From a checkpoint of a small transformer trained on Wikipedia.
Size: 8 layers, width 256, 4 heads of 64, MLP 896 GELU, 6.84M parameters.
Architecture: RMSNorm before each block, rotary positions, biases, untied embeddings, attention and MLP in parallel.
Training: a variant of Adam for these matrices, 152M tokens.
Each number is 200 + 20 x the weight over its row's rms, rounded and kept within 0 to 999. Layers, rows and columns count from 0. The size before them is the row's rms in percent of the matrix's.

# layer 4 MLP up, 896x256, rms 0.0397, rows 295-349, columns 192-255
103,195,227,197,187,211,212,219,192,171,214,193,217,247,164,203,212,229,206,221,219,208,158,205,224,165,231,204,204,155,187,205,190,212,182,214,180,189,195,189,195,174,168,207,226,168,197,159,198,215,205,192,213,217,190,207,225,181,192,225,210,191,190,198,184
092,190,207,179,215,219,186,241,201,177,213,210,202,190,186,204,208,169,205,202,207,205,174,194,221,196,213,227,170,209,189,205,195,198,214,210,215,220,216,213,212,178,201,213,224,161,240,209,145,232,180,229,180,212,219,189,203,206,164,200,209,204,167,180,193
112,214,185,180,166,183,185,230,209,205,167,178,203,158,188,220,196,188,221,233,195,216,201,241,188,194,207,228,189,187,193,183,208,184,213,202,210,203,210,202,182,175,216,197,191,221,205,222,186,173,231,202,207,186,215,234,218,192,218,209,210,178,213,187,224
080,191,197,212,194,187,202,181,194,157,217,236,225,222,155,205,225,186,234,251,194,215,190,200,186,203,222,176,184,222,230,168,219,200,193,226,200,201,207,208,160,179,185,200,241,169,180,197,204,184,207,199,226,204,188,244,217,224,198,211,200,185,200,218,207
092,222,233,208,173,191,177,191,183,205,195,204,217,225,188,215,248,217,193,183,212,191,166,233,158,218,218,187,182,246,211,193,224,216,182,218,195,206,194,188,216,200,196,207,174,202,206,200,191,206,191,212,185,214,202,185,206,206,192,178,199,197,230,205,213
109,201,172,178,185,196,182,195,209,160,214,204,209,206,167,174,205,235,202,199,172,205,170,207,219,202,215,200,180,159,188,192,220,205,202,198,217,214,211,237,214,179,195,218,190,207,182,206,200,187,216,187,201,196,205,207,222,194,212,225,243,188,201,225,186
104,179,185,198,210,216,207,156,181,155,196,199,200,198,168,203,174,211,203,205,173,197,178,214,191,173,197,205,151,187,204,189,241,190,188,228,195,215,200,193,222,195,211,177,220,220,198,183,203,190,191,190,217,230,184,211,160,215,210,186,233,204,213,207,226
117,207,182,204,195,218,226,207,196,197,188,176,194,207,209,193,227,191,202,216,215,199,190,206,199,174,204,211,188,156,213,177,206,193,183,194,204,189,202,200,192,198,238,228,187,204,231,154,216,212,202,208,216,178,163,204,201,231,180,201,219,209,173,231,143
102,203,204,172,224,191,188,218,208,186,193,205,181,226,194,223,225,175,202,175,188,188,197,168,170,209,201,245,150,162,187,172,210,199,239,219,219,218,195,197,199,218,193,211,205,226,224,190,210,207,171,227,213,212,159,202,163,242,207,186,211,212,227,212,204
080,197,191,214,205,194,200,154,186,214,223,179,221,185,182,208,189,192,206,164,221,202,199,150,206,207,202,202,163,210,206,195,168,188,192,194,191,183,211,221,218,188,212,215,217,213,206,194,185,206,199,228,230,153,259,221,217,222,199,208,218,190,228,201,223
099,204,218,202,173,211,184,153,194,200,201,192,215,172,224,185,197,185,202,190,168,216,207,207,200,197,192,241,216,205,171,198,192,196,228,187,183,208,167,188,184,192,203,230,187,176,226,190,190,197,223,210,202,181,228,213,172,200,180,189,226,191,219,226,166
096,155,197,179,214,184,197,174,216,160,220,178,199,179,198,229,201,242,194,185,226,217,178,195,232,212,183,173,200,214,180,188,212,240,224,206,191,204,203,214,173,201,212,216,234,210,209,189,182,222,192,213,194,207,173,166,179,210,148,189,198,207,170,206,219
085,181,180,197,187,212,191,177,222,197,204,241,212,219,172,216,180,243,208,213,217,190,196,224,232,219,202,212,207,217,211,195,195,146,167,189,218,193,208,205,198,196,218,231,206,192,197,198,160,171,232,201,190,174,211,205,201,193,195,245,244,201,200,188,187
094,184,218,229,226,210,189,165,186,205,166,159,191,181,214,191,203,186,180,218,156,184,215,192,175,194,199,201,199,205,211,217,213,174,230,176,177,204,201,180,166,216,176,232,220,184,213,189,231,233,207,158,224,184,178,186,191,164,197,194,197,195,218,227,198
096,177,211,202,208,232,192,185,209,151,195,174,192,208,176,194,202,208,210,189,211,165,191,247,213,152,222,214,224,180,192,180,196,216,195,213,199,208,198,180,209,176,202,197,211,182,202,210,164,186,219,208,243,236,210,176,204,214,157,235,229,183,182,230,179
075,207,200,223,209,213,202,215,202,200,206,202,225,211,206,169,231,177,198,215,196,203,190,228,211,215,208,215,203,241,198,195,214,162,198,206,260,241,196,195,202,212,201,211,207,208,222,219,200,207,209,175,221,186,207,198,189,162,208,222,224,195,211,204,189
079,198,192,226,176,197,218,161,221,159,198,174,211,184,194,185,196,238,214,191,214,203,209,204,201,217,206,202,197,173,213,180,235,198,196,196,210,180,205,174,203,201,226,194,195,195,212,167,167,193,236,229,211,218,208,214,196,194,230,182,204,187,190,223,190
100,211,208,221,187,172,236,176,200,225,171,192,194,177,191,210,187,208,168,219,195,204,214,210,216,187,199,195,216,178,173,208,199,158,186,204,208,196,198,231,155,180,206,220,215,201,212,171,218,194,209,206,192,196,214,202,216,206,214,206,203,252,200,193,223
113,174,174,215,188,206,169,173,177,187,213,179,178,189,203,220,230,157,218,177,188,208,200,211,187,199,240,208,205,206,180,204,194,201,208,186,192,175,189,210,183,172,203,238,233,215,207,179,182,193,198,202,198,210,217,212,191,190,195,214,190,201,245,221,169
106,208,214,233,177,210,197,213,215,199,185,222,183,168,159,183,240,203,221,189,211,165,175,201,184,222,221,213,182,209,193,171,175,222,215,205,221,214,223,195,217,210,171,191,220,188,210,224,159,190,202,207,215,197,195,209,200,210,231,199,200,183,216,186,214
096,174,211,193,205,174,204,194,184,233,187,180,194,173,151,193,231,231,194,204,190,225,206,196,175,188,190,187,206,201,218,205,194,224,184,213,249,208,203,228,169,162,187,195,199,187,176,187,171,171,196,207,166,199,217,230,198,216,217,198,233,170,200,214,182
117,189,196,198,187,193,223,200,267,185,212,178,200,230,168,199,239,221,193,226,203,221,133,243,214,167,225,192,225,184,196,189,187,192,218,208,213,184,204,234,209,164,151,185,195,202,190,209,186,205,213,188,198,226,212,186,201,153,193,199,207,218,208,240,186
095,214,240,198,218,187,169,198,198,152,206,240,218,207,155,150,217,213,173,208,190,152,171,223,209,196,206,198,205,194,223,202,199,209,203,193,170,233,181,226,187,187,201,248,184,187,171,187,143,187,196,185,203,226,172,192,223,187,184,214,235,195,205,188,194
100,192,179,182,193,208,219,175,225,196,222,228,239,213,201,179,235,207,237,186,166,203,202,180,237,174,177,153,215,187,194,195,192,174,222,206,227,239,206,196,195,212,198,206,253,231,161,179,224,193,185,224,214,205,203,212,198,190,242,189,216,195,210,186,208
088,196,195,227,175,196,262,169,158,220,216,206,197,244,213,150,205,222,183,219,226,193,186,208,181,221,196,222,224,200,186,190,200,182,259,205,233,213,217,223,211,194,200,239,187,190,194,191,196,193,200,206,194,215,212,200,170,181,221,197,183,217,204,253,191
108,203,195,202,181,182,195,163,213,169,202,212,204,221,183,157,201,175,217,183,211,209,182,197,199,200,230,196,228,217,197,199,189,169,217,208,200,186,208,187,174,224,207,238,227,190,219,169,155,203,204,203,214,180,192,191,220,188,185,247,177,197,235,193,200
095,210,243,178,180,183,215,201,216,208,214,188,206,207,166,196,206,182,187,206,210,161,191,209,215,184,193,199,165,227,193,233,196,198,209,214,203,212,194,201,188,214,168,191,191,181,202,198,202,201,212,210,198,176,209,205,225,207,216,164,196,210,177,192,245
099,216,229,180,206,211,168,216,165,184,248,178,173,229,164,195,205,161,215,202,197,174,158,223,173,187,217,203,197,209,222,206,185,186,218,212,176,234,182,202,228,202,220,202,208,192,222,216,196,231,190,184,224,217,226,210,186,189,182,181,200,177,189,209,203
118,176,187,233,208,203,177,201,229,208,216,174,193,177,178,211,229,193,226,222,221,170,194,210,199,195,239,206,187,200,175,163,257,193,203,177,182,192,183,201,223,153,197,211,209,213,219,206,148,219,235,223,210,217,194,214,185,187,184,253,222,174,199,220,192
120,212,203,186,179,189,190,196,153,179,230,199,242,221,171,197,215,146,184,193,203,166,206,213,189,217,205,212,224,175,194,173,194,164,191,195,167,216,207,226,129,172,185,208,214,196,206,175,200,197,191,190,255,180,204,188,217,214,193,209,226,185,210,188,178
105,199,196,190,184,160,223,205,209,211,235,172,150,195,167,199,224,207,216,237,221,173,201,203,219,171,222,217,210,161,205,197,212,217,214,214,222,219,188,205,247,177,185,206,214,204,180,201,192,202,205,205,215,208,182,150,200,214,197,205,213,199,211,175,232
115,207,189,180,210,205,226,235,235,179,199,188,193,174,210,222,207,185,189,171,164,249,189,223,198,207,218,206,212,229,189,190,218,223,198,202,179,209,181,216,167,197,184,197,223,251,179,200,144,199,186,199,219,228,227,191,203,201,163,205,215,219,193,192,220
099,199,206,204,193,214,188,208,231,183,221,229,206,184,176,182,196,196,204,176,239,127,163,225,235,151,265,183,210,196,188,190,209,176,188,217,199,211,179,205,184,191,197,199,253,216,205,203,181,186,216,183,220,194,180,164,218,178,185,224,217,212,217,184,223
087,184,210,201,179,159,179,206,157,168,201,206,212,198,190,205,197,210,187,217,221,210,184,231,169,186,202,224,216,188,190,206,215,212,189,226,192,156,228,215,166,189,195,218,198,195,193,158,207,228,240,225,194,166,229,190,194,205,217,228,227,169,209,253,204
100,232,216,213,233,208,193,174,200,183,214,157,182,214,218,173,209,204,201,234,205,227,176,203,209,202,226,215,195,219,220,207,208,185,218,212,204,218,190,201,232,192,218,237,235,208,239,200,167,230,223,212,228,201,211,177,219,194,229,256,189,189,221,184,207
103,185,211,210,183,181,184,222,221,177,190,190,199,189,174,156,199,192,189,169,188,189,188,228,229,182,215,210,192,175,197,204,201,222,217,209,191,207,196,203,238,229,169,215,188,235,177,173,189,169,207,227,197,217,210,190,242,201,188,231,209,208,197,176,202
097,186,224,240,160,205,206,227,187,238,243,212,172,214,168,164,234,209,222,197,195,233,178,198,170,225,219,180,216,155,183,210,216,228,196,204,216,186,200,195,192,197,205,175,224,191,202,209,204,214,223,208,187,191,183,221,221,222,141,169,206,194,229,195,210
096,196,191,184,203,200,197,217,210,192,209,184,181,202,194,174,248,202,197,231,170,226,196,195,218,194,208,208,216,171,192,176,179,181,173,207,223,209,159,204,224,183,263,225,233,179,206,167,186,196,195,238,178,201,188,203,219,183,187,229,248,200,203,235,199
108,217,183,219,206,188,211,230,236,215,193,196,193,200,196,235,233,199,164,225,197,205,213,197,181,186,194,203,239,202,192,152,214,161,204,214,187,222,210,217,221,192,198,203,203,218,227,173,206,211,213,175,216,235,205,212,209,180,194,212,211,185,192,232,200
097,197,242,207,187,191,196,196,208,195,239,202,213,230,157,210,243,191,182,181,191,193,188,202,193,205,190,187,179,164,197,189,161,210,210,211,225,206,202,249,220,194,183,184,206,183,187,190,192,197,227,195,174,227,224,185,176,207,167,205,188,204,231,199,225
099,237,223,163,193,158,220,218,181,196,218,174,164,175,202,208,219,192,198,206,188,190,217,204,191,223,222,228,181,165,201,226,244,222,217,200,207,251,180,203,187,197,224,187,219,189,198,207,201,220,210,195,235,225,171,184,199,212,201,204,206,202,197,231,215
085,188,197,198,178,188,168,198,199,186,210,251,232,174,188,191,248,234,173,206,220,193,213,211,207,207,224,199,240,203,219,196,174,226,176,217,241,185,208,203,198,180,211,228,227,191,224,191,195,200,218,218,192,194,192,190,199,192,201,191,217,205,192,200,215
116,198,201,194,204,213,226,155,172,155,198,212,204,187,169,200,197,252,230,177,209,233,169,201,209,177,206,199,217,205,167,198,208,191,220,189,187,180,201,219,165,219,198,202,235,198,207,192,197,201,198,171,189,207,229,227,171,197,206,199,205,196,229,181,194
103,202,200,164,175,205,210,200,202,198,211,161,231,200,191,149,202,200,195,198,176,196,176,215,200,201,214,209,178,174,192,184,170,175,214,219,198,194,210,176,263,203,216,229,161,194,182,209,217,193,205,198,195,204,214,219,244,189,170,218,226,206,187,201,184
100,212,163,196,179,206,232,202,223,178,234,171,182,197,196,180,201,225,186,198,210,233,206,212,214,197,178,190,251,195,173,208,183,229,193,196,234,189,213,208,200,215,228,179,239,193,190,203,220,218,219,202,232,212,186,214,203,206,164,178,179,202,223,218,185
097,179,177,227,171,201,197,200,191,206,211,209,176,224,203,156,194,218,211,205,200,202,214,196,200,242,206,195,192,209,208,172,199,196,195,197,213,179,181,194,208,191,206,223,191,196,201,204,196,202,213,239,211,205,205,165,226,190,189,221,209,207,216,217,191
109,201,194,211,201,187,224,198,190,203,209,200,205,196,184,213,176,199,193,227,165,176,201,211,221,210,201,218,180,216,183,222,187,169,214,193,190,180,168,193,236,195,196,228,200,241,165,181,159,166,206,194,228,197,225,187,194,202,184,232,197,225,177,221,230
100,160,231,205,188,204,196,165,170,192,218,224,205,152,202,202,192,170,189,206,202,210,201,241,229,184,232,204,221,183,204,191,220,206,217,191,187,223,215,207,197,193,219,223,206,239,190,215,182,196,200,204,199,186,242,209,178,208,254,243,193,183,197,186,211
092,181,212,179,221,193,175,213,181,154,231,198,171,214,207,232,199,224,228,202,209,209,196,194,186,228,238,227,226,183,194,197,217,216,201,197,179,204,161,213,193,167,197,212,233,224,212,191,220,214,195,201,214,199,203,209,181,188,207,204,204,194,203,207,186
089,198,184,220,186,177,198,179,207,210,239,209,175,185,199,205,181,184,192,203,194,199,191,185,185,180,174,169,204,186,177,190,178,181,214,214,194,187,202,188,215,194,182,192,183,181,200,186,205,158,219,214,185,209,183,182,194,169,202,211,259,186,205,186,190
120,172,176,165,187,198,205,183,198,169,231,212,159,183,154,185,217,201,201,211,194,190,191,191,209,181,205,184,222,225,206,199,168,177,218,223,187,186,170,218,189,195,243,231,194,232,218,207,212,180,218,185,224,233,246,200,242,187,179,233,172,183,194,190,202
091,210,189,166,197,201,226,180,198,232,210,194,187,180,194,186,195,192,189,201,199,241,207,223,209,214,209,188,176,166,180,174,173,191,203,216,197,183,233,233,210,188,206,203,210,196,237,202,188,202,176,207,205,193,192,192,180,204,224,197,152,191,196,213,169
111,207,242,158,182,211,205,200,197,197,211,232,199,231,204,183,235,181,180,210,227,192,204,222,198,184,190,185,230,170,196,165,209,204,196,174,193,202,191,215,203,183,196,201,222,186,201,176,206,198,186,221,203,175,220,218,203,213,194,230,220,240,206,268,198
110,197,181,223,203,194,206,196,192,180,167,214,180,197,176,208,215,214,175,203,172,226,164,199,241,170,190,203,200,202,211,196,198,213,187,224,224,260,183,235,198,196,170,194,201,247,199,205,226,182,185,185,177,232,177,200,189,208,200,187,206,208,220,202,204
096,191,206,229,200,190,151,217,206,189,204,172,192,214,195,208,214,197,195,167,204,197,201,221,188,184,218,213,177,184,197,210,207,177,191,202,199,201,181,201,193,182,181,209,230,205,210,195,218,219,215,210,236,151,183,194,227,203,172,202,213,206,220,225,204
# layer 4 MLP down (transposed), 896x256, rms 0.0279, rows 295-348, columns 192-255
104,243,188,209,216,199,182,186,194,174,201,209,200,208,235,199,198,184,182,223,170,194,223,208,162,201,185,164,189,235,163,179,187,217,180,172,188,164,213,210,230,187,219,197,189,204,224,194,176,208,179,164,210,216,228,205,193,185,248,191,197,211,187,186,205
089,183,213,168,193,191,201,226,177,185,219,189,210,208,209,187,192,230,214,225,212,217,197,209,200,212,187,205,198,208,217,212,215,200,221,195,239,209,161,180,194,195,223,202,216,233,193,202,224,192,198,244,206,199,187,209,206,185,231,188,194,215,209,228,208
098,221,148,187,222,212,178,203,214,195,205,231,230,208,209,196,211,240,192,214,185,225,179,214,216,203,229,165,219,184,190,193,210,200,167,215,242,216,190,215,172,191,188,200,143,223,189,205,210,190,200,202,170,210,184,180,205,220,216,216,221,168,195,227,208
084,210,180,213,218,194,191,224,214,199,189,207,186,166,235,266,200,183,227,187,215,206,233,222,188,216,198,211,204,174,211,243,190,218,192,173,135,174,221,213,171,218,208,189,162,197,192,220,195,214,190,197,204,192,183,188,176,212,183,214,177,184,198,202,196
099,183,182,187,192,187,203,189,185,248,163,214,193,193,203,209,215,144,223,208,173,205,207,175,210,204,199,215,231,222,207,189,208,181,217,183,182,183,201,203,192,189,167,228,240,207,221,175,202,244,187,205,209,150,207,204,194,186,202,194,191,206,209,191,178
100,181,172,193,195,217,188,189,223,177,200,217,219,179,183,206,169,182,193,204,194,206,201,222,195,204,217,191,201,160,194,211,201,185,188,247,197,192,189,214,216,189,207,193,150,200,203,237,219,199,225,234,170,217,152,196,194,236,210,229,227,143,193,187,224
105,199,190,206,206,167,213,221,199,215,217,210,232,219,239,182,209,221,152,203,184,229,199,200,217,224,217,209,236,232,177,208,155,215,212,211,212,225,197,203,187,201,169,215,224,167,197,204,219,206,215,210,195,182,212,180,227,206,205,218,203,215,173,182,190
113,187,258,224,202,163,190,222,234,203,232,188,219,214,176,207,207,201,203,199,229,189,192,199,189,197,204,239,236,220,231,201,188,207,218,204,191,195,230,205,229,193,174,211,199,217,135,220,200,192,182,211,209,219,210,216,185,189,207,222,173,191,205,222,240
109,153,169,199,188,168,210,189,213,222,209,197,190,190,197,184,199,209,176,188,190,211,188,217,196,200,234,213,248,173,244,230,212,202,188,206,171,160,195,191,187,211,207,212,164,192,219,195,190,199,239,192,187,197,223,206,200,172,205,238,205,197,217,213,187
083,219,185,162,182,219,203,215,184,198,223,223,226,190,200,227,211,223,224,261,204,205,212,215,203,207,171,206,213,206,215,224,210,221,204,217,222,169,165,199,193,206,174,156,180,154,207,214,186,184,190,217,165,216,191,183,191,175,225,218,193,208,184,184,189
092,208,183,198,208,205,218,226,192,199,170,201,172,242,187,199,223,214,202,205,173,197,212,191,219,204,171,185,197,208,205,200,154,220,200,202,222,180,230,213,223,218,210,189,230,207,211,242,192,188,160,199,221,205,181,233,232,209,229,186,202,208,210,196,219
099,193,226,198,212,212,198,197,195,242,222,192,203,214,196,208,197,180,200,227,194,188,233,208,174,194,223,175,214,203,201,229,189,174,211,186,166,186,215,164,217,185,206,183,199,183,166,180,220,193,219,222,217,206,195,225,156,181,240,196,184,174,211,177,190
097,180,172,182,206,173,196,180,211,172,192,162,184,212,218,189,219,219,200,150,183,194,187,194,221,207,188,210,202,210,205,205,189,220,217,166,170,228,203,194,184,208,196,185,158,190,208,194,205,238,185,150,221,218,214,228,193,212,190,175,180,254,223,224,198
086,196,212,203,174,175,205,210,197,172,223,217,207,212,215,201,200,219,179,164,220,204,206,191,183,209,198,241,209,204,194,217,171,224,169,252,180,208,205,240,216,184,223,167,242,178,192,212,197,211,190,206,183,216,223,205,180,205,196,197,214,203,160,147,206
099,198,184,207,179,182,227,179,243,197,211,151,231,198,186,174,190,188,230,200,216,186,198,191,207,185,179,234,182,214,232,208,219,226,202,190,197,209,225,189,194,196,172,201,188,203,208,201,179,211,246,192,189,199,204,197,240,172,198,210,214,197,223,196,180
069,209,204,182,208,206,174,217,188,196,200,220,207,240,207,235,208,176,201,218,179,206,209,195,211,195,217,211,211,206,197,205,193,211,229,176,180,167,232,211,195,174,200,167,196,194,210,195,192,188,209,192,188,194,211,251,218,218,183,194,215,224,213,191,206
079,209,195,181,237,238,193,245,190,199,242,232,202,199,183,217,201,192,195,203,176,217,201,227,188,213,206,170,214,217,190,197,158,209,186,187,197,208,186,219,197,221,193,215,166,192,203,227,189,187,197,151,199,178,169,203,197,213,167,234,237,170,199,153,191
098,171,232,244,171,206,206,193,202,191,206,207,204,194,203,238,190,183,209,197,218,221,182,236,192,209,180,210,192,196,237,249,208,194,219,171,221,191,183,193,193,196,171,175,196,221,225,173,193,207,214,205,199,168,200,207,190,178,201,236,138,202,173,222,184
110,195,201,228,184,204,222,233,201,196,206,174,192,238,199,174,229,240,222,214,217,181,211,198,169,212,193,204,202,199,204,226,221,179,191,189,200,196,214,187,207,174,192,177,186,218,173,240,231,186,241,215,211,211,166,193,200,192,200,207,196,208,203,193,235
099,200,226,208,214,205,197,162,201,223,192,189,190,192,182,197,165,217,233,170,230,203,216,221,208,192,184,173,204,187,242,219,188,212,211,218,222,181,161,201,168,231,206,197,207,174,221,185,199,212,178,203,155,164,187,174,188,210,210,216,215,159,190,222,170
093,234,223,196,213,205,166,181,215,147,206,198,197,224,213,201,204,195,209,228,210,181,214,193,247,223,202,206,194,194,182,183,218,187,196,148,204,221,209,174,199,203,218,216,172,192,197,248,216,198,161,170,223,196,210,193,180,204,164,211,209,215,208,173,234
122,211,174,214,248,257,220,209,185,209,234,230,202,176,184,204,235,190,181,229,203,186,223,220,197,186,216,203,202,212,183,207,222,195,205,204,217,176,198,178,204,219,213,213,177,189,215,193,200,214,200,244,195,169,203,234,173,198,219,158,224,167,216,200,216
097,211,195,228,176,198,184,195,207,194,211,191,191,204,245,209,217,166,208,223,185,212,201,203,221,192,183,200,196,175,188,212,205,167,193,204,199,174,211,192,201,222,184,163,181,193,229,234,201,204,205,204,228,157,157,185,205,218,176,206,208,206,232,179,193
093,177,201,197,198,168,189,203,230,178,187,193,177,224,209,227,195,194,189,205,248,189,210,192,181,208,214,235,208,200,188,213,210,217,196,201,184,195,172,174,191,221,214,246,229,187,232,217,179,231,172,168,196,197,193,175,188,204,196,209,203,216,173,208,203
072,187,156,175,229,202,179,198,209,202,174,200,163,159,192,224,172,184,204,206,183,193,196,212,215,192,172,194,190,193,206,217,166,232,185,179,201,194,210,210,208,190,238,201,254,172,218,195,211,169,178,184,220,209,196,200,199,174,215,217,217,229,158,184,193
111,168,234,223,212,201,209,185,192,214,203,173,192,181,193,236,202,225,214,195,186,215,221,184,196,197,172,245,209,197,184,167,171,219,202,219,233,222,166,206,189,177,182,167,204,183,166,188,192,188,226,243,179,223,237,231,204,197,206,198,218,200,224,216,202
101,180,204,203,213,207,199,182,194,221,155,177,208,213,223,189,191,184,190,176,183,188,168,200,197,195,180,180,221,225,177,208,195,185,187,158,240,182,176,202,187,186,201,208,242,203,219,178,190,225,200,183,254,154,213,173,189,179,156,196,188,210,241,181,144
098,212,178,218,197,232,193,188,196,213,217,223,189,193,225,208,222,190,211,212,180,190,235,164,242,211,212,195,189,223,201,163,180,182,172,175,220,217,195,194,177,224,201,213,226,194,209,198,204,198,209,193,209,199,147,191,181,208,195,166,193,252,215,204,205
110,190,174,208,186,225,206,191,200,212,190,216,192,204,181,186,179,216,230,212,215,190,198,188,199,204,194,200,155,160,219,217,195,203,199,208,207,238,199,195,207,206,221,205,146,205,187,212,227,189,221,186,205,210,193,190,218,209,199,195,212,145,186,203,204
120,191,184,222,211,160,204,205,194,200,199,170,184,183,233,220,219,198,223,177,228,232,193,214,206,180,201,195,215,212,204,175,210,193,179,173,202,196,170,177,171,168,224,198,223,213,188,215,186,216,213,212,220,219,226,185,192,209,208,134,236,200,204,228,201
105,242,232,194,206,229,211,202,186,175,199,200,196,188,210,231,190,196,209,205,210,205,206,202,181,213,260,187,221,209,191,203,178,181,225,207,181,184,192,219,172,220,176,216,171,221,196,190,215,183,183,189,216,177,180,240,195,208,216,196,218,192,167,197,193
115,179,218,204,189,202,216,171,170,180,223,210,209,218,209,235,197,225,162,217,195,173,221,196,200,203,201,184,233,195,250,189,192,164,187,193,221,221,199,218,204,189,219,200,215,182,242,176,234,209,197,194,188,200,225,188,199,141,212,220,194,181,173,199,180
102,203,208,190,206,195,163,208,236,200,176,202,205,168,215,209,199,236,223,232,187,218,217,186,170,168,165,224,166,186,184,187,216,208,214,200,190,204,206,164,203,201,214,195,178,211,187,197,217,186,202,218,212,188,214,192,181,207,204,147,243,183,197,217,190
084,214,170,235,214,225,182,203,188,201,167,185,186,203,230,205,190,188,211,186,188,168,231,189,215,205,203,214,197,188,206,183,229,207,179,186,206,174,189,201,182,204,207,175,166,208,189,219,206,231,215,208,195,231,199,204,221,184,220,189,187,163,170,190,219
092,197,215,218,218,207,197,219,191,214,200,241,237,188,137,209,218,211,202,189,164,217,209,207,203,218,188,206,167,205,202,209,192,217,226,183,209,160,222,202,194,204,192,185,234,179,192,184,184,214,203,261,176,185,199,235,173,225,191,189,208,215,180,212,158
098,200,190,205,198,197,232,221,216,209,195,200,204,203,219,224,195,182,222,211,196,202,184,192,211,210,230,227,177,182,201,195,178,182,220,216,205,202,197,190,197,195,211,213,215,210,184,199,226,233,196,218,239,183,210,230,205,186,205,176,211,177,203,234,200
105,192,195,190,221,185,190,185,188,199,187,210,186,192,193,201,226,201,207,226,196,171,157,209,198,182,199,233,186,232,208,169,181,190,185,208,185,243,157,195,211,215,194,197,213,175,213,185,218,212,190,159,200,189,243,209,204,198,208,214,234,202,184,183,223
096,198,190,222,183,226,240,200,193,215,225,220,221,185,205,209,177,192,165,216,167,216,206,183,205,218,202,179,206,214,211,166,197,227,251,215,161,181,196,199,212,186,187,183,202,204,212,186,195,210,205,164,182,193,218,196,197,200,183,204,195,217,168,158,228
112,177,204,200,185,187,176,169,204,213,200,205,177,194,210,213,215,214,171,208,202,204,220,195,246,215,190,180,193,214,170,229,179,225,199,195,202,225,185,238,169,196,207,186,224,143,217,200,234,211,207,182,185,228,189,194,205,168,195,215,189,226,167,177,193
100,204,198,200,219,210,198,196,192,193,200,171,201,204,204,202,220,161,247,207,219,176,202,201,206,186,215,209,148,191,192,212,211,194,222,202,199,207,202,183,196,193,179,179,177,181,221,174,205,216,184,204,252,173,190,231,194,213,209,168,213,181,209,179,184
098,193,206,195,186,228,224,172,201,211,204,212,189,187,190,169,170,180,171,225,186,192,194,220,183,218,231,151,183,243,220,211,196,221,207,172,192,149,207,186,195,196,209,215,165,225,218,183,178,202,198,199,201,218,222,213,210,193,189,219,224,203,210,133,195
080,218,235,203,222,182,196,201,207,219,188,164,188,200,235,201,198,171,201,213,209,195,180,217,194,201,176,217,180,193,198,187,213,180,218,222,133,235,199,182,214,203,223,178,234,206,219,217,174,168,222,207,208,198,206,262,207,195,164,199,205,193,202,210,234
117,183,183,203,181,198,168,204,203,204,201,186,162,180,186,193,207,219,187,199,176,210,218,189,214,230,215,137,198,217,243,231,166,213,205,193,238,223,203,256,209,186,204,206,196,201,238,253,196,181,166,227,187,212,193,198,161,200,231,202,250,222,211,231,184
100,196,237,226,218,155,207,195,236,165,209,226,217,208,190,201,208,197,228,218,209,169,243,184,195,166,218,165,220,234,218,197,196,211,223,187,200,195,191,201,187,169,187,195,174,194,198,194,171,213,230,196,199,224,230,207,205,203,201,205,180,174,197,214,198
111,224,213,215,213,233,205,223,157,225,193,193,211,189,197,201,193,243,230,203,199,226,159,191,184,192,192,179,224,211,244,179,182,202,177,237,175,170,205,168,209,207,205,194,245,214,249,203,201,184,206,197,205,211,219,224,194,199,212,180,183,197,197,219,211
105,225,185,198,182,188,184,206,226,202,193,207,179,189,191,221,212,183,225,182,149,186,203,229,198,182,220,183,188,194,185,184,187,189,201,202,197,228,202,181,175,222,207,188,215,210,208,193,218,203,173,189,187,184,213,210,205,189,190,194,220,215,174,174,179
108,177,210,196,214,184,216,199,205,210,188,177,187,220,257,196,190,192,201,167,201,204,221,192,201,157,229,194,210,238,267,167,196,193,220,241,190,238,201,173,225,180,180,212,210,177,219,225,184,203,236,195,192,188,170,220,179,204,214,194,214,168,196,241,238
095,222,176,201,199,209,186,239,174,172,210,211,207,233,215,211,206,210,216,201,213,215,189,187,190,203,216,208,216,214,183,213,193,176,150,217,209,204,211,231,195,199,218,182,229,222,214,174,234,185,250,184,194,215,225,239,179,220,232,216,222,197,226,193,206
096,193,238,225,222,228,208,223,235,217,190,166,202,204,205,187,197,199,204,183,221,184,163,182,181,200,160,200,199,189,225,210,245,194,196,179,199,174,224,177,184,211,212,185,208,206,169,208,208,227,193,200,206,208,210,209,170,171,196,192,188,192,223,212,232
092,171,197,190,200,222,236,167,186,213,163,158,218,201,197,191,228,184,218,162,169,191,170,181,209,222,189,221,214,193,224,193,205,224,192,194,216,219,185,202,150,163,221,206,207,196,232,148,199,196,208,194,195,179,216,236,206,182,187,198,187,204,207,187,208
120,181,195,224,177,205,198,212,182,183,197,205,193,209,215,173,203,219,236,212,203,223,207,197,205,196,219,203,225,223,182,199,216,232,213,221,169,235,211,184,192,196,162,211,183,215,163,196,192,250,191,208,208,195,207,192,210,189,198,204,174,203,231,206,162
073,188,222,216,187,172,192,210,200,185,214,160,187,186,204,199,197,189,215,207,215,203,260,162,206,215,214,195,211,175,186,216,213,179,211,213,185,204,201,199,197,196,180,194,225,211,228,199,208,189,210,181,174,187,248,199,191,221,221,205,237,217,196,179,213
114,190,227,223,201,187,171,187,166,201,202,203,205,198,225,200,210,159,180,193,201,196,229,183,202,188,195,194,178,214,193,203,190,206,219,198,201,192,147,192,178,241,207,187,205,181,190,249,217,250,210,242,186,183,179,183,241,209,191,195,169,192,170,182,180
098,193,224,199,182,240,194,189,219,196,243,209,229,203,221,172,224,197,215,243,212,203,234,204,194,204,202,187,198,198,213,216,208,211,211,224,194,211,178,202,246,193,214,200,161,182,178,185,211,186,209,216,182,177,202,199,185,216,198,222,195,166,178,216,193